Part of a small language model's weights.
Size: 15 layers, width 224.
Each number is 128 + 32 x the weight over its row's rms, rounded and kept within 0 to 255. Layers, rows and columns count from 0. Numbers have three digits each. The size before them is the row's rms in percent of the matrix's.

# layer 11 MLP down (transposed), 896x224, rms 0.0619, rows 460-522, columns 0-111
102:131165116113156097131121131104096117114094088110115117079143118109201150104150121193135158075111071152150101133170070141121139126096145150120134130185112123136123118172136126121121194144079143206122119164054171143188142159135138162095159131145139110180110126168110135182106054105137124071118129097167113191142172142162143065102122077130
092:120129143085162136107143146163117148125162061098129144094176134180124147122164150128151116126142115124128119104135122113161132105061204093125146060136132097171084146130149128138109158128108151085090135124112047131189121144123113179071158088166077153105112104151129105104089177129168103105080099135076134111134179164187139122140108132131
098:141039105102091143092140117184140124163167089155089111137160117163160155123130100119116071164180116155104141121071134123113125118173174138097121138143137157114171120130156124153123157132128134120161142195178128078136129149167122188159179086191101155100115064061086121140111212085083097080096151156144180160116177162089142082116092169144
089:071147087131111175143115130121140120127119087135110111135110113151131110114116088077114153080132109108173104116148153098105150170068150140089149162082147107143129125051104118165085076141151157120137103135148128166146174062136076108095139102136208159095118159136141105111108117138135084088133178122140067101112075094112148186111117114129
104:135097160139153183086174162070087071106137138181140110110095114145141170159109129137168156164166186092134113103192124138153103141171138098093135030125115134084075123138138150131137155108202140114094170129091131057141149094089112136070118145118163114114143115085111116120134083175118129101075118143115159182175141144091208114112118106163
097:093089082062126139158157123154134092139164112110103117067151145119130074121100146173138132139144143150159111125151108125104116134110190104174167121145122152103111099147138119175146179159093147152154135156134124077158102062148165101145106097073107152137103127128128140128126017133057129165117114045114138152104108188086097087094158081166
099:159101171093163119092105072149120155120153104165129185124046147136141132103111124124103165124115146100140118129123119119150083070113133087150075136218109180127112088124117149067107116097081101193117167122111173198174123103171165142173083174124166113134052095139110061077086150086102133152098068108069085108143144079125119086124125113151
112:098132090176142123128138172148141124094192154097162078076086140101176034140151103129112117177148083143143124118151100132131191142135184129134165130112119062156076118149052172140111115077082105183124120118117158118131148159083119123143126101125072087080194121140117162139120080101056122127116058114062111094131080114127132093135155130147
109:160123125097127114116139138099110147106185145088127078144151128106175118133117178093189107130118113154119134158193106130160132109133109144147107128138150130111120067113145153087139095085127106111040130092164134255103161137135121131113126108152097118091111101133152154100144189107130131107124125109084172098113133159139205139152089203170
104:103079055081073100134174077116149094087156176065178116146121168115157062106124195160033109146131090136146158153142120147083168141066143098162142128132158136119123125147088122137089115137172104184121132168184148148111159109107053147123094112164108144108129116132131075092118047115084115089180140067088122149175127149131117127132133131159
095:079117100179088136185117112084189139120135122175153044108091136156154121121215137148147099149110117197107181109073137096139166184121106135130088138114145152139130162121163100126093126149158158167123097124177102088055139203138150139114119194099092103134125108117150120111112099108176102131065152133159136091101123106095133168140095092174
093:144122150122183089153121148115147157171061114096158121061122122126156066100136138081073061120077123110104149167095097138095151154124127090150121091146165155052148151075093111143158136107094108082144142130113065165140160113090115133103109080113094136174122123154107056108182104149126118107106183149152100135142137071136086155132194133084
098:075143111170084108130162085146150088087108181165106086129113063135118122143083119145102094107139112073066122126135167175132120142102175146111149125126124123167114087144066103104101074027133072071091117183151149155167107073135136175150094094132110154139098164144108133126120079138145128176126110125152104171128162090142132119129159093153
089:115132121127167079124133114053068065185104105128139180179118094174171109123159167102114107149147101166131137064145160168133094090118121135157133073157137106132064134164138109099106127123117132100136099133133148239104147160088121098128200111176096153186137126102163105126136160140157063124117061168128113097162109132121087107132112145077
096:093146148156102076162145188140165149081126091099106095139106132160116142112116097168063162048123120121145083135196174190127120179112184122105094152088121163160095143167136138080137103148170114069147163102081065206091123094162186160118098147073121151126091127079128094126143159121106117105136090146152120152091107101087091090132093181145
110:122150119149117150175162163139079111088172113153141118087098147183140136128176119130126142155148106153158132144167144082165123069087144167113122128157091167105184095119115161135131164124130145138153090193103158199130133072093172140177082149148207119140133164168083182125164102128163102152119088122123074141106150184120151178170123122073
094:090139069113143174114119093105166206143174144132129116124096059143130115170141161140104162155088129069158133143131132101177121191060126099138113051123179115162088144069152147093141069123145098116116093117116098182146090129144128113174104082136150127156099129161099120144124136092137083122134209148107124147170189104129172148076137117122
096:140110134065073141153099120086122149139147191127106163098165131124095174123112135160144130121098144170160159176171079133126168177098128077186103137091094115132125119143148135114116123189160118131187067119140115165092119133167097167096113113162191126135143170095161128116146184082124120130110152140153080102113156129115126092158120083059
102:114141112128092099049140121158153151134153083112151099087121126135105138109143118117181118114141100132169114163124139193160118131127092041141092147117089085154153103154156098186120140171116060171127088122149128184090145103114052169137107125108088106079141179093178084157098104165130157111106079099144098116106118137171147147125110079182
089:151082170106130089063154137141113124077139171213078119151122123116166119130137134113133117160127191137107108146139119088108112063098099165116030107140114150105090083089159162144178117120173110181150110180152062177106133136132145137156155188084148101171127169147180144104124155138103144138114122117117175122106126075124136134078123115125
092:155162181195134126098146126144147110140193135146164161072138190124074102161146104113124158127164111115165124128153129055086143121114085155120167131128081098175151052128089141125098133128131078114084122115156133159140110075181143096113153099142100157135121082097141119144098166136199082091107111136121120150122096132159110093190155149106
105:105129120119087146080072141134128165178137146080090157082121133127096197074117123155139190121109181123118103143182092181127126103122138090126134181165127176111079092096115060139143118139137097112142116150107059165102076065131080121160136141143146154118117107098099111118110092120150066153093088090120151189120072138148115115123110098149
100:114145127132125102104116115114128071188168123105124121107103160139138066129151187175164062059131088060128084108108164117158108158106164043142110102159180185087125105110092120093103119124124165101156121169102098073115185182088116135101099121182133132189181162128131065165083116112127115122122205152114096106133131138123110122152121103079
128:174131110119135159142098168076136093135099126130136138140077106172090147086159123170131197130123167163104110073166138104099177061127099110047133167096117038083125116162146055198139123166119171106120123125133107152152131143092094129136098195118123131092094104104096092114102167131130126162196099135147124087104158140162112140187175133070
097:116109137170131111094119101136130141121121121138114087098137116149174130132140134124144156069082157165143089134143168163122104076143080141147110158130098123073151156118139085135130184117160136150146072093117119070145148143148120133136126094078161092129144105135091120208190101149135105169179129148114067124151177127111133183095126168136
099:141176128131119126134057119061123107114094136140162176176084153160157110083146144093108086098094157157180084106097135130094097196162148084138099144159192075075150176134080132178141128173118143088170131113145206124138094122076104159131076101146150141115143141133108212106163123129094113062172150216124144166109083082138100118133165112125
117:118165153155095125188088121105072119171100114164107134143078116095105115109138102109104145100162118122157118106136166096095097114126172107190130158137185122169169119096134147073141040035158155155081139125170150171153115164172150081148114157087116135091127134081094138087157115127117160095163174085086144118155095092114106138087095110101
094:122114096105077074135171149160125138154093156098137080156094115128159092106130158139118161163134151138081128146158101090113153167113173117084024106106145102104088217133137080110147160093068199136127158108075091121103158136094138116115061130099093198147111144152094139166152127114179091136137119110151120126156106149111113100073136070112
110:123113141194116131106121150161107133157112169085104089141171145114171094127177062069169123074176113062155079184112138103154175093066109111134128142106206084089086130120153165112175166110121106089059131083113093154113177144160140182130104129160100141127146117105141135130134199091220126149107159162171102131179148132113110116099138121154
089:131104109073143156141145161129170154149127103083122117097152165100141175128208109080056112082084106116127138086059173112158160169087178106094115069145117136156098148113071108103106118106113116109104106136133134139135156120149111142153180103173084169090118112080115100141139148107138125153072124140137105153079091104119088079140083087101
118:133131110143166133132078154119069137104198099120096113153094122126134120145142111194168058106131147143056091101169075118155051131164117146137116130111089219112083058148199126140173164155125112080153136095164172185162118105149102148095136112175104148114157126186132097182186121144101175099132129124139062110104096094099147157106110130138
098:113082165171186177143150108076129167148154061139098088165117142160183093130120176184160153189127143108075108125115112104105157136070110172131159125169120134136121193089140104139142124116086154143123134155112109173131086112142128155080143100110124158092179112127135134140087095120141076125174097084131074104163173180173147141185154154113
090:132183139172092131156129081179144056113085149162111089088071144084082203084095161125146130154147081132158118132154119133147157167100195142127073127072154175150185078152128124144159185150123114143141135165121164133108131092094161146082177161100142062100059077162117177096142110108125155092142079170144135086100092079163185116114130148148
101:152163092162142080118074095099162147136098084062138126129167149133130129135198143091110171066146070090166161103123131126114132112109154117186116110186178139082114117113127110096147120143144126115132110131117148205114094081136160145142091118175114113072095165148170142156146095085118224149136102101049113125111161145124044131089095064148
100:135110180129158126064095101177173119131118108160124085124098159098125160150103143148102135145103125178134103110171058145138141116164080051088061134190125120156139087089131119128147125079094160176136168141134162170088150075148128118119138123154127149082097078177111127150123082051119116174097124133134109138115139171123157076142175126167
096:153131134109140146165089088083107116138136128155203133096141137134122153117140057110131126124122128154138157136188124064105133114159108119093113119103062147139119125077119131111130147121224077151111156118136162202140137103143105153144160139087212132099123141080143117157118086163092124131191184090145075141095173092137131208125145195021
098:146085161183091183129142102125101123091126142148195170044173097116143106157070100150101120079115112058168172152121109133142070142158115096159077074101133133138077108193082115085131110124160092171124116120105120093117118119152151160177085218118128132163138089135100120179140093119151143069184131143140168119167155109119156146159163110107
099:173106120105162138109172079173125157109117152134094112093123187151153133141134170130087139121119139161106076164186147188183093102118121152115174187173188128126136124120130124148069179132120160062144178155117152102116180147172171157124167124158099101141087072185183102054112169181166162095104078129153158104145178110164125144098114137127
106:124138074124154132126149097092105141134095139135131076154152161090123044173118175105128101081161129070124112049153100160057126145159168117189154091199092099077099126132085082090124139168172192177161113099129165190099174109122102081086084128154166125163158187115108150148126155145116184120143125117174153104142076110109162136132174138121
099:125107114146045124156141105090070140103124131140097147122059140140144119147111175192182149099097052100140150131085136146107142119142182097111157148135112121123074140170091130105131162073167123137077105079126165123083127197111159160125123130058129135123063203080151093152133091096147118114106073169105149167120128116137075083120143176173
090:135118060150165129133111087120130152067114153167118177164122166170097165099112178099108143129106176079157132149146125154173098125107095167066177095123168153169140084101162142150076101122105123145147082138132164149129092083158174096131069143122135156066121096086113174100114155139136190125107171140121193108162077131134154143073100202166
103:128127121104184117172116140106099160125067154184089171162133140073153115142121076088137145124148119138136092163115131114128146165153105139125141078104127179082137169070135176152120108115112070112073126181172137134138126145110171098118147128126134148072125156138197101102156072094149122113157122057172127119131123152136105116133148148129
101:134108143135106182092142156111165130139172083127067188158151171091141158094099143119100141109065129140130125088169143109121152142199129131140099129106174111139153089179156157170123130137136069131125061114158118150077125096072109094091170157149095108158183114152133172155159180087063087095230127140116114100166129169157235178151189169145
103:080157140122121113187074117154125140159100139094063106119164171107117156146161146128116156099196114132125183110117152143151134160129121177141155143113078146146138090084088138107132109139112141139085203125179104096128123098182130127113075115135117169193077086179149128177140147109147088143134166141095073100107158184091078097117197151159
095:132157124072119183126086167144158127132116127080135138108127115154096111100099160121112146103107121118138108109143107138103175127070176085143162211210148106147051147153103129143163175049149114129120123137127180151073202098111152087079098123136120146187105118176073060133170080163118187154120078138153137142042162117126066157111104138125
107:172129138095114160158079170120113088090129103133099102061100145111177107092138115137135148149169127078077172180129086118123161137137159083115111110129061101151117156050183089090156168121134180131149159153099178070095109151158045094150161059094092115133156117094063085172179084134101168144184131120136140120095142141135093139122092152150
111:161073157173109071119065104132122181198139142241073120135109150089195135116124111097110109125168150094074181100151129145148124146157116134128118193109165164103128090133125105095101152121077143122142120114162101147105143136151142183096159159084102114134078129108159141146105104101123104136025202149085196102121159110082163111158123164102
089:135079152121132175168107143121147109157107080133143129109165120131203159125140171098133119168163114105094098147117125127101109108130129090179147134138088138063135051172112119105081125106086244119094132122169215107085104171099074065182069155147112155113113159173131139132086197143093149126138217121087198096114119129113063124128138088148
109:138072153127160158148138129079100102125159128103148165073076105077177171105073168125137114183099178185111109082117162090127090115109108136096092126098126101117107142161128120084154113132091146159130137148123187203143172086114089156176091159155114134130098143152182162162151063157157161089181132171146206133120133098193188142089076078148
101:107099105128163127140136171116118125101159097132159097146151146101062073195116092134109135138069171141076068107096116121098143198125089122147094139095132136112214143134148094184044062123039190120132110123158093105159081153138133084103111138129150168109095155142137127100178080109090079124152111140144109095103168043156102027120092126091
085:164136153155165168128104115114118161183162108134104138158125131166102081110141106093140139092108075154180140149153171125090142081088134169127177102153155119169120111106110153097130125118081109154081134054077113075140148121128096118160121126054131169126109122125134127101124115094107114102167162135117075159152145148129056129123139132098
107:086168141100160150165134162084131177129096169154125079117172153153182110123117121133171099159162168121155154152087118106095089219124127105151112139175134080147118094109200116143129099066161122098140164115113149183145096152168168114182074177145152095086170117190103131094150150080121121079103115164109150173143093121144080128117126150073
104:129108121164163117192115124090088131101152049079163157138135087084101064170138159101139056142131147161120186109128154141075151070090111148134156130146151081186092103128140095195179134118156109100155125135094103139164077091150104102117131092126159151155136168108160125138122126091123121118104145139088151098101093156198129152158038118181
091:129156147151151111107098136186162165126101167082080129141127114124098190126097094152113155058172172117124106081150129182086130149119115057156156113117155114143090150122189097136141085139145132099118141137106142147166107170098086073116156167127121048138100193120086117093108132116222105133117173125116091128139122128110130089112157104168
089:124147117125160115126118136105096077103137128177115161160136102102121160108138143113153175185114123107140122094087117171107159186113161168173103106104042085145097140133129150111116128101175064126118100072128216162136107077147115129142118093070175170154115137127079126133071036098146181149157148099109098130114129156125082113119105135080
095:120148105126123143167130181097154097100102127084135136084112151123167109129136115053133126108145154107163131186151097145113103163118131110140186097087134089145089126149180127197071137100093144149127193203126108166132101114183152162118078113161086106110123131177120198160076097082129126174162184163155170151119127174135130141138127122119
100:174128107104152137057079145102170129152094103165145124143112142086134141131064113105138143097170136083166152081132133145133109113098127142116131108198120087124096107172094184097146091070171116153162198123068084151097182097122096141168136161077136121120160130102152177110111079065106091172113062157111122081161088115155156115185144137091
101:207141098155144169158104176141094075177104104085131100193109146166100164121093129149142102159149125107092134205156147122129150103121108133128077114201120099162122136098159199151142135150080153124067119081151091195161123121113139123133145116147121100107131172138115150123114172139113153112132177117139174097142164150113082093105123129152
105:167133156146147138099140139157116096157131102142122148154129125118176134198125159176148149073128161069095069091085153180139205147116094135134110090076102138136161110155173157194153147125112140185129083156096170169156078190168153096148144083077090119132091141088125166101104119107091123099200145115142114132084047171166154103124125092083
090:185124113130193140165105119088119138124074170093127128173125119130115094137074165162114072119139140154098146133162120138128167116187099150172128157091148161093074152138135156133113091104098135177109100073078157150043161076096106104099069138107043109156085148142142114128154105139095200112131136090151129140114149153115167114134117102070
093:136117107090122190110199132180136146175165108152096145097108135144134083125141137117166075096140100137140122165089184117101135097152092186099123119136134167093124132098113156076132139191150119139146069118197107168120119108073219183114138104164141178177117109156075152116113159165112149123139100118084119110140111155072105092101109137140
085:133113155184139095178141152128129095078160109089136136147137183160147165091139116173101152041108103115132121130078099154098097121153097094139128122093067172140086110085103145165114186125102090122126099130155159119121083156171073120128139084103163163186132117174139161116116097104173124119122136147124137099149196139145119160177093211087
101:174092136191076208150209148177112148138086091177143135159155156070069104169123142129180131098148120157178132105162163120102137083171076140087140139243122154134109113122119108119120147138154101105173100120138154156183118159170127114086097133128136133115097107112102069172068108140117119208078146110127202172133139081168123169115114153127
# layer 11 MLP up, 896x224, rms 0.149, rows 461-522, columns 0-111
097:129172137131136126140085154150132131123062166102083145144128121080144123108138151172118155091108125216148149115157139147186116152102172115110127111075115067100070161130057139113170134145145165107090132092088073116121072051103164126120083079109185116156161075063121137085140165122133178108106128125112156134176140076106124145147182087105
098:145106144155120097169162161097139140136191069127145133139101121143146089132175172124131124103189141159191142155121135129140151102109156185092126186143084169183142169174159131174123128127115173156083140147124147098131077133172088187092169147147058128137107119158031087083066120150186055133139122143171080150122082095130143144142130154174
108:142103108148150114179077109098157133149163087131114109120153149153142103143106100116135126107158152173092095166068134110048160099128174162096150096079077131097153144123180094120076146137143124152131127100132070099095155115160092064185107131186141104132170097124109129112092095069115152080072143146171113091171173088203135085126152168186
102:073182059088071140124072119101112107123158107098102092112130094172155109136122204162110188088101169113117107069140110123124100133085145109093124074151140081140146117070192099118101166168143143063138174143073113115144114116105154083121135120150146137125108077116128136103098142160131092167152093113133134181148139155088210093103065188170
094:189148147199149145125071202115109131129050116158137141151146155148090158088123051088097157119085162142117103129123106109166117132132077121135104082154097168138116131116121179133103091137134084156155121109135154133178094147132189143130118177101107112119173085102147103129108109113082099160124128111078131157086088105129080143121148167095
100:110135140162160125166112157102143102103118091116124042105134119177150075120187139162138155099118146161138155155102130151090124093135136150093191126164126147185143186103109079147155129103107197088110095144087128129128132143117124071179111141122143120172156125146116138125113105105171113101120134090039127142086143069146101132139146115126
087:126155138109115114092111147149104185127134176125137136161165124106103149113065127170121135154095106124116130116117119180134081106125189066103161123110142114176140229142075139146133117149124148097090163153141143115078102111109211147122150187089145061158114149147137162150085106138091081098176158164111142092089144123187189096124102094149
094:172163105106108121168122159127154124116140137140128065134120153090137076097081173113127161112099088125153074147154157149131077132131123115132149105068091177118136160088083159167096101110115177073171119161119122147127152093099112121115084104096056125112097163061177129118097152097176100115144170146153098126168048116115099210073118138107
104:070082134113116207075146129137124147151079139102227148134132157134161101131208069099130093108141140155149102119135113168117129113118120107134116173164165107112112156130122135090152127123162102147106148086140115129135140141115143085148137067104165153097082116102133083147120134187080149150176150091132127156064130172120145142178099170146
104:177083127135105112087084137154205107107134081194138091136083168132104132105108125112141080097082127131136156114146146097093092196164156173103153168106150115193180135139147112136140153096130153183104078065150157086126190160094101159149125179123123123182106205101144059129114119166141139173129096138127135115157149110136070176159152150146
099:125154099144146129112120129125111144071163121090085132098134126073131139116169117135154127112111167162126165093093130130097074116095053150102171147112110135125158082099109100084170121169092160106108212165174109117149137148111170149075157150161137104101125145170125101111143136155139131137082124168140117140116135128168177132140112142168
096:101129130183160113169103164094134174165162122099123147113121174138126089104154181141121133125165137145110090128143148144132071161081164172149100090118188121140102201088145099169183198125130131139124123111108120117162172145143147127153130068131135190180162117124119140108167168125072106138167143152118166153143163120155159139142135125078
082:218115114096108154123089137145156136078167171141109127150035127105151184194148076164151147172093125145130124163111116119134068126138165106104095075045131091155152123137117107132178173174161139098152153141166138135143135092154144154104110127071113078067118140134074136151168098143133155122177143093103143149116169095113150098128147174088
089:109146080117128129091146128128132111098142151064107109159131143128113133117116114119120162151116112130110188090122105149125136101144106138124111171150146095184124159130152045091160144111171185141084131085121096151169163154105121085115132099072161101152145060140110144164110137103181099142111149094097096161146063142149081093075097146174
116:124153139131109112147198087150068116117112116111155191117130105146170113109175134127167088120124145070124089176147133095165092100149130158027080140131163103147124102108122159099170128157149157107080161128056138104149156076069157098178091149104112161124088156172110158090096129126179059135144117116143090148109139126105154084198081132117
099:101129151087156141182096142140096142106122094088119088124116163093079096103155112130150139129148129117126137148112120152132103163111121091137187178137127093125142106144124177139109178105127127137077151116126151075129120115091159133151118181059078129148156077103178104130102105167189200101116089125104134105126142137094171135156113152080
098:120195118072140122116165113188084117146113135063127071135106083127102145116147188120083141140137232106100122092054198140069053170113121157110108120148153112049151184093163075083116118117114082158135089108146107087099120105124135083097138112185124127153050117107107100132154172107131156148153162109086186136087113095168104108165138133098
099:146103150152098138111181139124080135101180147095156062070124114132122161110110156166100141217145127100162112106098108149169149096123175148093121132094107101142084161089120115103104189162147209112101129168171085127079153138155207092138141108169163135165091115131122122145164091116102116128137129114131138164120153198103162140132097084131
096:102179098146118155108098097131181091101113152096083147106134124154161142122179096162151108168193107111135093151138111092170144155096148173144176108094051168115174144131129127140199155105132140118109181148090060084123105108110119129168094108198132175117110132199127172112138143093065192152106128119183190130136104131164118112085162130150
106:125122079146162081117139171112209154172123142119170117130146137137027132084188131164122093115108152150074129180155133108152179142129126150089111126170134110104144125113088112115116155143060144076157092131138094094133139080114119090105157139129147123096109168147141096157110102090144142073126140186153184141120075146215126093164150092099
109:108139138113069087111100129124074130127106123114115065119112139179131127110102179210128186122099121131155165117139137138074141062137117174116155127115168185138156117125153118117136138139151057225148119140106084119131163098133112105132114043072208116134188079084159091192163151090137120193081146124151109163108125169175151135099111125094
106:151146145105106135120131153136105116160110201135150161086145132109115163146085150142135129082094153072129151081094194170118151153111124209176132101168112095088171150143107103162133118064132090182164110153189141100097110135155078125138112165088055110147155132132126084119153130098177108129069152126132114130112126148115160127094173163115
111:104111103095163140139140137124170129147154151118147169167121125138136112113168153166137168121147172151137106098142159154126138076183121168100147130180165055056107120135136075194133164126105112109196103043116102117090175149060085090100074160121123115079149074120143077150094173090163137186155122184137127079089147145162107135135170112059
105:124113135150102106115084148089111137156081118085083127105136103173139088125185096151129161098174059087162125117129119162098148126195106154172093161144113060102109120113089137150080175126089150133104149107031074113169176094150152075129117093138189130151143134118101159112146103108139113150159110091069084072124167123170080081091127107099
105:132081142154145143141157145142131121145150114112123170116124126134096176152126137126096112152138137093067125149144148143039118150077145138095152165126122155126102143096143045111144154142147147110100080116129099091102140159104153149124088125139206103035156163082144115148147130205080107128155097150156144118133119097108099115167183178126
096:086185123122199164154152134144046102100151082110115117149106132101117154125104116096044130113164107116122145110116158020101153130122101180174188094200158089140149159138188129117174131156105116146123161120110125120080141132089141142120124158189160104140099173174159084081146136151126082081128138182136073152118096120124145140165116087123
094:111152190167121142126211113108051143135121109173102018159095167132146110144118139140101179095061128170087114121142110124138143103146103121097146161202168132160114175087070157099110148128124120135110131105111155091163141103115157104066103092182119130115117156178117191133153156088158131078129141072147145122151082147147053092135161152085
101:132200121097096131189121146123085135110076110126148134108107169125126118127186093137118153130073134126130136089090066107139133163139134045149129163162134146109166235112093156155121158130157151208147114122185119143082122158170112125166157138163128079064117149144124072108133175059137158107105102131103146125120162106110108117161133141124
098:140125090124140154141124093124168099143156129161124153116194137083217190182142123090127159122110107160132137089154140088115070143080154143101124085077157023088165129100139137096104138099078184203132149098147143114121136168062104143190165105106166062116116132157112139140175158075214116109085175102144083170114126161138101152098114193117
097:063202106090155099179097169151138182113122146087144092180152137130089110101169072119159128079161138117121163172165119126120112147127092148140186107117164129165104079138163110099187164153133133127125117035150046082100117153117217126116143088150104113131116106153126128139102127070135146094132153097120126148163182089087139182164094078144
086:148145122079082200125090108124078119168164084140116098102077147170168091096150133132110100126151174113100124140108120066161147197177149171130129131132171137157124155142138080115103128068109131090071159154143092126167171124200136139149134077137190131127131110087138160125144105152183094145072132092158065094088143155135129186050080087162
098:140133112105085126092153143103170078140116141126066150117126143113137135042187122165157191134102108109123139125109095168108173167091111140187138118139194143099107184090127123142119146132109053111078112087119178106164107140151124188070168120126169148127152101156110157108149167129094149108177141226130145120124132118120083157175160102068
098:137130114136218142102117101161097064111131138162116186117090200131132169181084138103159094129118147145042097156101171150106114100193094126145089133069141065143110117146173096159113139098111171144165150115147174118126109161157166166131078166124150134105063156111138095085123151175093136157092135097143093100091063112073144116168100151123
106:140136115126137142199141121141157159113109170130122067146152124105168168131126136108118166113159181113135038137116140101119169198113103105103157116150113116135145115101158050118112058126140131080130155148090069173065183074141163115104111135124186093105092090130182156146127138091099097130102109133105120135120173127103093165149150130190
101:116119124145093075061121127131114142094158134108071110079098109166112162074127163072099151129087130177146131117153138113176085146042111123167087124143140160113141114091106185119126113142109126125152174133174085089116166135090170106068064085109140157164101221093164154124144121104160175071090127159157097144154090143076142077142202140112
100:088123187155126136187135060155107072133110086116163144090113103132173094174164161176132107166084131127147122083178132163131099094152149130145133080132171150130143222149051058138131140110209064061098112118112124134112147126111127107182101143120086114144132096143129150127203184151125149134127127129126118146185115136081105101171094190160
101:037123153120044178128143135130175120136113145169098131126148097139136095136134145072187107083150113144143175062111145088137147073111129120100136147126121159069183122125081089199103104099166133199171128131129165110066165119121135170091150188135151107118094132087134153157072150114122137132170073142133097096124111116116118150150107170094
103:158118186122132156084137167175110134119171083166149139150115114196107156148098082101096098092131054136120116106078221161099206099147126105142166126109174163132089125144138147094094137146121107133106170169097122079136090138124117145132254123062084088168155104187122163105076241165143120177153131084134161194153095087149148104157176117145
098:082105090137116108115133099134099151110165101125105097118089177142148134163104125120144121110075169098058135149145140129121146135168169149105139133079133092127112109151158187163079147156099165116102109140081156075099111165126182144114111081122134141118130166136053092100086126080114101231136111095100090167112143123085102076127053142094
090:203189159077085134101115118145106094147130089151138060144127125129186107133080137097094166137058074136140161154152129094100167162168155151150117063113176096084179143133123111103099164106161158122166179131152114132168138125165105124074114108161132125089158107107155161163133124132082131119142102157079094160170135175108131102058112124153
098:159143066142081112112153178125115060167120119090149088136125079125145118140129193113106144170091108078186106109145099154084154073088097098168160101132116164160129148130106145129054116091135118100086109123076161136157092099120147175058130162131167175103163127189164114189129162140148149084180170156134138178141121128162112131135086125131
092:112169051134101179127062139091169147108137180108114062081126170144115064085107158131155126196119125160114116107132123092121130117112131133202094192102138143132149206164108077137128142138105095139125105133156149101125183146081151170099157118123115133126091090208172142178141133064132087178162166172221129100146147129116126166122133078128
097:141120143171122114151101113156156128117113138113139116104145131043165136135090082163096185125053149197138208157088074117199175138114143191102134145152148136135111111078150137133094079109151128110089090146163104106154136103151166107138132135154125166059105121127123161155093166108139139157132103053151123096119118143119112118140125119157
109:130120097168084153161201071139106129122135108098108128113084196146131129136127130118126158162092088127152115121161135201166117114097096168154089115136115163107070130072163133129097118124107139109115066133170120102149136143080106151161103154174106104112137080085080129144109091088116110195148113166152106191130171099157173136192132101084
099:146107160103148104159129110110062119174123148122130096132160150144111112105174135136109224127124079114166137091137121124101103090060114131064098179076114089217155145109129112089147152096111148136156116148146142096089177135155155079116149036066007124206150130188134111132169160140170120097165117136102095097063153160132161121092090068129
093:055180110113143129162121150132111109074099117087085177144067121111146098052124148138108142141142136146134174129133161115106121138126109100171139160140143103157167126116125162081106106114187117168095170116069099068153183133066139144158119134122149108124114137153149171156123144143099147165101162141084117123155183159174132086137094118134
110:078151106150128152150128080123148176166121109114133138116140123134169156148103170111081150176139189159102127107099139105151091140197101142123089108065141086090103104105141092106078133130096154137124125138162126099155103129117156119193111081167128159147094130115104178060097148111106173126120171121087142161059146135144073102101136103078
106:110126118131150128179104140117112108113100143111156117163065085081160166103145084128116066141164118133053139090139128126120155169123139086039136082142139105143089146135140127091134084085138089107114151172116191143121174166152104076128158150193151146144050118169136087116096095126173077108163116124114128137078158087157176152176101074119
093:115141173099113122131137183136104117161102146169146131147099123151128176152158072097166123132074136070118106155108135150102121157076101129093101131108109187124126158099124112186132152204152163148112071118160151167125136106071188179167180121143185088107143108140155137117153162080116122167134154142135144134162076092083108170094147127127
105:112131118142116100110130140113137147136156144089129127117129122110161121193136160131108084110053149125138183115078150125130121131120119117151097137178126107126129141101114093141166151058139151134177171097097069072145132103147147130203128159114174129163175125111185110099125146160133060168131147158067124165121085148109113133127105128121
094:101086109104142106109066153137163154113117128174088159198096121078117122131125036124128161079171115114175036128115157185133111117099155101135099123134130168121110147137108126126121109149129110083105142172122129089153165162090175073158125104088134128099108140091114136134145148117140090098154174151161116195109096131121134075080093137091
103:112156151143130106132139147113115114172109134148152143159090137187104125108167146092113063177086148163161153176183107105102173188153128047117143163138110108107136139097076176133139148125144145132139181161108114126189125109075156107146146117112169179091117151113170082148105090162158114161200205112178111126068163164128139089145088127110
104:110152064150099126089181178090164137067127102100123098108142126129151119126157119185118143119167108063108118148138111089181113105120110155189149110162159140091112149092179139129113112107092107089162127092116212127094128081175126080154105105113178129126113142141101161154088156150126113108121103086161099163134123112124078110066145123071
092:178125125183112130109164156134146148106120153099154083104122141142101099131160116096150159091093102122100152105183121139110157128115106118050140129107099063085109147134115121131116209155116081114143129147110081103156089085167141127086138121111126152104123115151149162146163150109151142151123025128196095054078109089149136134068137108063
103:115148118121109158150075135162155130121195112067093121129110127145162118060127143109128127110173170173124116090155137193189076161199149149117157196108097118104168089121118090173124128108083093150145129122222114082185108124126066096132134099154134083186145144115121120134102152102102129142151101115089119131150092149105125137141164162079
103:143167092090158037054101095202084128205159128124086092120114120137093156101090153114090154078088140104161142139139120096134155124140108139127166106162189107143097153103103104141077155098163069116145127072152095107128097100120150111141141119158132172164060158032115135132173082090141070187180141113131174114127145116101075115074099070045
095:053094153094111103141178162123108114103138129100174114129157113160147069159099161173089106164137069121098137141109101073107127112085110135091133125199154143189129193072121137121133095110181129173132178106086132080114143070126178123194128132112172082122067153154176152111153135117098144130137199162164160124102101167127118099151159161149
092:083154080116163115132147122127135154110056109109102115173126103097126096084109067141115117106122200144117078136125086090115128157092092142085162085179181096058146130108122171117182192126097133149143071117138104130123147122119170062109109103091129161148126146162119120130083118118181085108144075108137111046146104118131144143111067085058
100:100114119154153097121129151149104097098213165125127142107133127196132132133101136136138133087141078130119121150193120134129044119142162100179090128124116134143139145177118165161143140117145087126131127163117160112083133130127078120132120134101128104150103148126100105143139142110115112119134124134052085150101194192142115143144092157195
089:152072121143112169076210147127109113113124106096121190118119161056122138171115094141133124158139132105140123084131086093168139133165148092110083154127114134147128144153128126116149118147111157145122102144119151058139104107082173151076166060081133111097138105106138089184088175134096173096143142142169044178120167130140143169174117158152
100:048151099190128133143140154057069112070125134140130095139114151121127119179134111176090168151071211148097177149072091130164183166055103113172131109132120081128113142091148137191146235150133098142196126163149138134129093142109151157107147093119131097161108153153139133142158122104090115100132162076107139178167138112117126155137151123124
094:170141173112117138120101132094072076114113181168201131107087139129123073126159141047114093201120076186121153146103154129142113145144141155196144139180109168126119145085114126119147185112197089119139183125106158090155138162119192096140139114080130080107114109082109127119133089128163144172116116105158095103092167122096098117138138173132